config.toml
num_hidden_layers = 9
hidden_size = 384
vocab_size = 18037
norm = "rmsnorm"
norm_place = "pre"
rope_theta = 14300.0
rope_fraction = 1.0
bias = "none"
init_std_up = 0.0148
init_std_down = 0.0035
learning_rate = 0.00463
beta1 = 0.95
final_lr_fraction = 0.03
Each number is 500 + 50 x the weight over its row's rms, rounded and kept within 0 to 999. Layers, rows and columns count from 0. Numbers have three digits each. The size before them is the row's rms in percent of the matrix's.

# layer 4 MLP up, 896x384, rms 0.161, rows 289-305, columns 128-255
108:507601523475536576456572504420479481436570458603531466437404533514498523582516543504531543439511505441403462478522527425636501447488568520531495512474490469581539576458540423471436496533599463527484491518403440469487522519483540495457441414538475546531500366518411476462587480500507488412608557433485553497437556409491533455452497470483474509557509440516506536541494579429443454466537
099:601594505469557551487519450498515499459536541552530432495553544554414510466515513462428458506476604552561518470604503499512452461501508491514434561645467550463503507422617543526453467478518555546444521496518514442445502487541453508416500511483456505489524534413468495469575464473507542500442497442517492513547515448494515487466492554513404560453532505519497473495507510553496496525482
099:498436519484493515474596424507508494429456447559478399393471529506558503482447416489495522437464483470459548471460560428419496454483478509488440440536537526578496516515533406467530480505531374509556509506537503580502459372408412510504488440503513498437503439461524521453579448473551564481428537523565387493399496489435571448536515506553469464473539590539478475582436548531550516540471
094:569589536452472516594576424517386471551533574467542555508490502515504478433411557415604507542580398482541539536491544471573546465436539478550439450450514500501458528476491482522503457461579441420474525550395607519491559606522452465472430420440550412475530494488394518588500428501484550498473443469463572554516512563495482499532490520494465451516541525477599554529641444562457447455548
101:472572431480447510468490432516432512512520447503435521464533466523437642537513588511423464455492411369468496493479557487530469500499487487529538602454458468441495567468413498461484479522543357557443466460541504527483579506413522395556446457532496589464474523467487530499492584439517499446503464542508526522544457565422510468490534412344539529438453522536429452558462518589478492496494
109:389541559499464512483494486501581547400469565599475431434488558583520556646452509537448546428470496491539482548419531485504524538465572475556540498531509566427510508514486501483472523508594566506427431611377474438484526470451488513511540543509496457484444434500522531474469517473572500533507540488510505560577431513529473589460395550566540447479526504487513490545450562405548411577526
094:549554582501469528361466519559485467520515440521475547507502432566458468566453478549485566441542564618465543513489557515512469584421455534606560506492484531503529456465531350475571558657442456463551459410495564522428543477474434609469461332489555527453470475493458540476571492454493583512500520467515487518440551429548410522448477466419442496560418498490483493465500505547440490496511
091:505519481517548513470451442504514463500520543438508489451490512521477537548575472503609486490477497579527540535449596526573429409490516443497426537455496519464496530553506483508505502468539452526551587434447486501431481483450509491521504538568506551466546431564539556436420552460448527514493454523488452506474469436425467468609425530474510497461525553539523516505484532544543540517493
104:431565444565486534448481492510470415520569603396439486517479582447535404578462556514489489516548435479460554478475485463563518585454560541470517485531556491535563522397490575531436474499431510432410545517433497500523447516603502470501498467599562519470560579485495398534488491494586526512456540504511584450525485448470506444532511481490494526585432483498562408436607420401582575518475
098:459530560491453489509525544506515633444575526480604524581485522521529448367458445471583548501498492480432559410494528500558460497464540513406542489506547465546486527499506565494547411519404483489485548398521504429464525474501588541477536521521494502550422461538515484485443593555483504395586409502545512498474514503470526526513542543528511439433515531520609508562476563549541493458301
101:400567459525447557466532481458430462471498370624520496463546510415538508482613537506554515469441496437509508511556470536436539509404432405433441556481468579534570536553566507481507519590516479559437460532445432489574545534516609469487447494537416496484489554516510453538452511539453426501544452445528466448494527500504469451483463470464559536455468488510441452594462541523428361515496
097:473577477533518407573497555480475591517484548481501469484546458396477533480513499502493481504456434435612509508549479499540640542484524487528529523499489519419530520562425465593499471409557531559515570544436443466449442512532532435514475547528497449539505379577549471502469474528511523475497529509550565524421498556431581567483558517591513512525494612521485488523468562543557494532532
109:515444550448525560508486565508566509514513496439550476395529471564551546478415499468571484444477458445576467507508425549479484481473587501490520473518482450488517512480476470511479550474428473445527512500482456503581497525435495486498553468554573531499496519512528523516455466520481533554478498528528469610513478500431490523575540506487510447446541538534501528569463493562539457461501
100:413476478441457412466598479505487536582482470473453482494543441478465472488470481517470527440451454482570469447518627542528567491508530520577508481474474606543506480489534535533442526484432468491475474481492584477458564549489539500451412513465466514535515544503401535439439455514465522515416552470458450551523560524432584586506554495521641499483505563531500544465543451529521385460447
113:566470487430529550590641534560532578472547437553536509511491515586530500550498510435523486555488466435525458457394501532509480495520502467508503565551485463489500540445534512508485471411526554464502456468440492541503523357432510539524535494481485504450552472509576533505481531518538489462581542489398393457565446488492531510493461593547425464493493477498512558456498579603529453406512
100:360513453422522518394450420451508504462456444544501527618496400566527556537477487523558426520566486491447457452482513570514560487444524458517567490448516550513609480511485461441546511510461470468461488571512442560479497612553518521599505441521544475457614498562449526507554483459531568460467390582548473606570442548518624490540429523450522501514417417552433501595528483416575515455519
098:407458402492500481595545504528388506449507474525503522468514475536553484560615560423474562530527497469480556415447530492522456503484530560597560454479405458577427500507395570477481503475460626476514425412534537569480447460491493455367557515504514505484532497481531461451522466558601599456557529493485530510537478546476527524532497512500504467505536527644462469459492502492467447521517
# layer 4 MLP down (transposed), 896x384, rms 0.153, rows 289-305, columns 128-255
097:532607462534504514477476527412499485493646459566538528561445522535542367514534514531546576525472566492465530499482544568485490464567478482504495499393556462526516542424547458558488513513469441499501407512438603467514565450476542465502396498552521611574591515596460491503590450569502576490428465543560537442404524469508507508607469424488472559495492571481532578465431509504498395559479
107:534377426481543431501540478408534501603492534461471485476435508431455474504507419544547515482571537470506500514494565488581553568500588566535507597618533501456505543483473531532547534548524444535452509547584468530578516457498508502420495436505597490356570480554557423526459509488504480528418486470570429433530500488474518496472547545492495538474517511584537541449533466550452564510470
098:597465542475477459470486478488456447517399587468552441518391580602512460476508553485493537539417540444538502495538464491504483532558533560548398571474480505388503577458573505501543530497417554436619452505442466534438552585606365497553485547451510562465562443474500521550552522574560518541500512464513457469532538451554504489543541480497493449420502390479402487462486564576485419472493
098:473567524488556457559429442488553483549455436498491520455586512484427488525521451485486410482477568530496476429501465563477470504507486472553516531545496448437494450411459453472471518452498440469471427462540517419460462486555523525464507577579458470459539548584459380502437459492432512503526481406555536474380523426498445488519487481479515549556551414537467536614438564519393477519511
102:558441482519513500508501505524437477414511431551495523443459438506580413497407471499526406535560545530416419427542555529425584587440510489463540486501480425502466416449482558538454430493441427490457471556438544534599522523431465398497577575529557612545450592440476489507550471504419516460487491524548466511532545475467481449479463488594472566501500483473527532428445456469490509456478
100:490502583495548444581509475479481541579518489539459400467522509465484392564562574378481491469521464374502446464585502489485568616466447462467498504477388499534418499552508537487465516465450430525467569462579567499487497448623527560564506539426499489451527404490418526512525533415468396580581512489449536492582535439497612432477562572595495521501548486500473472448419498474533464518497
091:467414449432465461533538438474522481480469539457512545530522531483462527480562499502490570456474516383507608662419429446490409512538545435491504490486389362463424509454471573559435531433481550447515516462530485561448495498498531503504560559500630522493514516541505529488498501445472495410576494469482454501479456527479505501496530492504488478521496482524490436538679559509513479532499
091:473511473559551430562485503521485443478577501493530480466470534466511532518496530492553501513436523468542496475455641559444568480409493558495521508481527539542508433474488443573524456517557596531438509591416566445424499395541458435578479468468514480565554517461526463491582556534430386492475525567509580479526566557449470558489506468486490564567512454516558507445444438562512430521509
098:499480458511484492536450476498532422502498568559555435472485484572504400597410462550491430532546510435419506520416530462507540614514517615565546524502515454465535521448487512442409440461466482521496497526491522568414455534480463482553526570504506523462524581552438606549479467514576549481515436508518505478510471455474407497552578493622455476508634531445443462462485507490517481568510
098:463424537461485529468453468453462467501454481566513502515529605456467431448471436541540525479517467480529450504466514407498436507484458546491577396457518438544445573513513537457518459561493524505449491554458531461441544450504502487485558554555474452533518420597489370553482494499589529402455505431553531469402413495487532537488500480621526430478540439522562483478500537383483516527452
103:536517461443625523493493388466453483466494403469531547439453475454532527475537505522506407542516486541517524520541475466440540527495492559484486462487433490551583457533651541481524428548520499517448495552524505501482507645504542517501435552558419507511399423546470538576520491493581428376426539465535546537516503458512557517481473448583415437486502447444464588468498489485515463459469
098:556383539450491511493508567461427496395510526417515445505463587483542527493506518502527498578539457604470461519556470537590502457498481429462453495495511435541519521540460503516496494523438550539510464543449379532549514528545534515534485459575480484565536440423542419574513448470530605630499522452514512433415483407498490483415575443517612502530564498493554467412434592533592567444454
109:455447498546563589515535445570555499550574469520499536381486525482507490486406521436542429580529557522496445538537515508483489509485469487503432450464482474443465494415512535556449617369533379466467471590458467509530597544474544454557589533577584473464509502517557434530525536489474503519497542522527509463500565443475510435583442483510502525532542497610504462536506463544432466568457
101:526487572549474545591546403387536468463400585503501508409420445521503479490431564496461576485506471386504584567513519526565499481431577491559475530523501516507493537515480511590534503575502499487468474551617470597544538536398486519549490533463546486471609469549488462538527396438469565454600509480432478458467499463468514521454495456574495561521576443567485455531486610544521569454509
113:549514568525509523553542453410440530449576525408451456443558571441475460571544461485521537494629456447464435416511452572548422546581566614487525481450483443511437527411458432465550458569553541458497501456460551519443443540473520563530458518548477536526512478484410441506527540456416482455508495507503369470549513546430551464472485515377540468513548456512492462553493472507420496531501
098:460479479503630508497482498562448497540560524464540454453555567489460440381514471506523511513525467462554482533430534467520467477480613539523578440509451484492480500531470570536440609499456473532509539495575462532406544581487544498443414471538534488398493491499459545561517494436686508535507423495477535577583398504464483510521481436464406464395443466483496465556531536525558498498478
103:425453423509541632454564467538487481474451521540567514508480470482571396523519462483439570488533467554501458487564524436523643511551469572524509472438510450499427438417536458499444508527527486446526454448411459476490510509448547458399541493467458550500538575558557519500471583593404539514426497473562578455450430401503550439526427470552492564546371449539579503532485489503438522515504
# layer 4 MLP gate, 896x384, rms 0.153, rows 290-306, columns 128-255
105:490482516525570427456501470460434558419442504443539523503512412631473496464556485453454425528540490392553402423558535473466529465494480504469505457415530461463539455480504571501534576563482588453464555498392580517505497470443550558528501545392477455557522535529491412429452512480517379490518605468504483524586544506590510550417532453463463423587459446530468501422433494424528453521469
098:529552421508556455505615526565474536560620518603448571514548484429516495419489525495582468512435518477436428487507523398538471508388482492457603415475512460511516583540609465451438514546568465512481390447488537512446467548574520401508381621389490467462419544553567525548461566635451535655493453485611516494448460493496489504569415514538479521467556489421583467450498427518480527519485
095:542514518409466542528522550490412524545591498546448510582451471493494488375459586470479410547529426502570435404532579444440534477575509425552480543530570489488495528490517498562528434434426394533579535566509494512461490479544505549502514509512544518548413475497556529481546563439550512513510504383501473464520371453484475482507516562488486472510670482495520529531599467531415518498440
096:556558513493610608509493518508508591591538532523495365581569419503422541515567520448458503477431483552558540417476486555510569537553481526559550417475549512447515557561454500559514536503526528487462465484477404477467414486526525595493423535435561566509545473584581574499436383499459592577470481483513564459506443436516463514488490599385506456545618518517507563495516523545541438519531
114:445478454448518434501521525583512502459354453564453526552513461435378434542444537468580456514453542531611479552513567630394476503520475488501478453493490599502460461425509569485398522464538487433446556528537579399531505514531567462518529418529530554504456506512548565506478546516467537612491492498488534554534469531629531485471554420494375534562583540481572485516516461485441403472460
090:559476489507472483469576579515479546460526493442428448526449503543534522476435431558382472534548515564478460533586504421388459534529561541543492434471582633519473509464558502492541531591573491539525442468562475452440399518543498600419469507525512448632485474538478546485573550505529530514536533500514525537504644389496552459492444527518546526532507513432411523444470470496438449536593
095:471544492448457435492409588475493458458533543529527493408566533436490498529451538481470587586537418477538519587495458525566516444476597424535482531574434549483572460430517435485490478565516451454539493402467402477479523405515467471536421542469539430532510521440529410501414570466525522591518535515622578495559465491421498516431561479403441383496474482493402424492501522522446550481475
105:512608374539503527512503481422467584556486565539489454511553501417457433501533517490451462405513516463502540467458587532515419573588506530485454536582471443464512466435484468515491522549449505539474478475449398503489531535524480494477525487541480493563583434565445396447512483511540487483456428465459563521549442548457515479484505471391444513488429483570504466450493551431568533442450
098:482442525471572431529359478528449531472478489476394436514633481483405469564512499466582523507432434545531431489501511502606504508481497444452457468547524534430474528464546530509533404521457501507494519518535503480439521446525482484406493486568476522467501508490495510539469604472488470486567515521521467537477541445493559540518548515629548509423534483538472383527494558425466461440450
099:547351496518491449516552563446490578502550521492520398425453451541479482499552488602522504539555442505492583466531522466515548573423511418502562468526563481517448582525462381492599444528460491525508389537431516498494622442527580428447530470502428506453503643521554497502459515485506535489487498504420565503478503446488479528507513489470554491552559528505511546460472442601589486486550
101:541373523497523431550554434435454427537521545501473483459525547536512558536516517527395498547494416537519437524543516495465409417536547488479434558482457470441527438496435581509519396569557508487429476579464439495483580421555472470522618501579480419572475526543475440418468495505451545514499540449492498479530513457399465522454575514436431476485414494529435571408469574449535498523414
106:576414591410560517400505594417509535450395508523509461440502529542516480496467479621552443484513443476445507451598528551466479562465502439533532503511479410480571501507564453461400586480406441512554484657551510493497478539466538478527558527433546490480469427552500461524469502462524493496516517488488477599484557517448449477481477497499492502477553499524522548500557487483434473572449
093:492499479462589575394462472411414548426527500499541453470453542574524425537582490505485536494512501445442533476478512456595458541550468547531536563490550429514441544466479557521391517508490489527488542494549532515463487436505577434600483527545509465554525444534500497519608515485571444496498510507508441467461500489502446451536397482475567439430461535558543460478420580591517506531537
110:526510441489390567444452469458631449363530530442454548455499547430453472487500482551472500539534470481553520534569504475506515460494576552417537503453493432489495529524540474472568520547537518517441505528481569510438473490629437570390406503564505402501511514605482488571557504484496470525459499524505428454516602523510523565468574598419529521404421527531465462470501580501585514533467
107:514489529542552476505441433443519391507500463499545561446513493523445587506483472424584556494433586527354414451518422471504468462504481508501512515564526504576462421509504447527498501530569510450550428508470478524525500479496633466522482493445412456644618474515536413436452464558433464587520578572472468405498517509543460561528513472508549578469534487505597491447536553529387496535493
094:504521547466521511470493484524569426465497533428434481492571525487541514517375419499587549490447537575450384417520571582490468557547446473515435519532452584517468535553554516520500479499517518610465492570565502469518462534585433619575434478494508443507409569565490494600547476494422482558434508452478442484537459521404477488525493495432497486510448499471525517404433486465559508496593
095:548471478473470584463499547544514581494413483606564528500515588460460560440509480514516457543521513445448542461409446512467491492542532505504526565447448466635535455598456494594427487568551671475460523514464393573416469534413478548447511530432457471441541509501465475455592470610438474465435460495465455449368550412459525443428444453538486541486424487462464496515427550468441482407547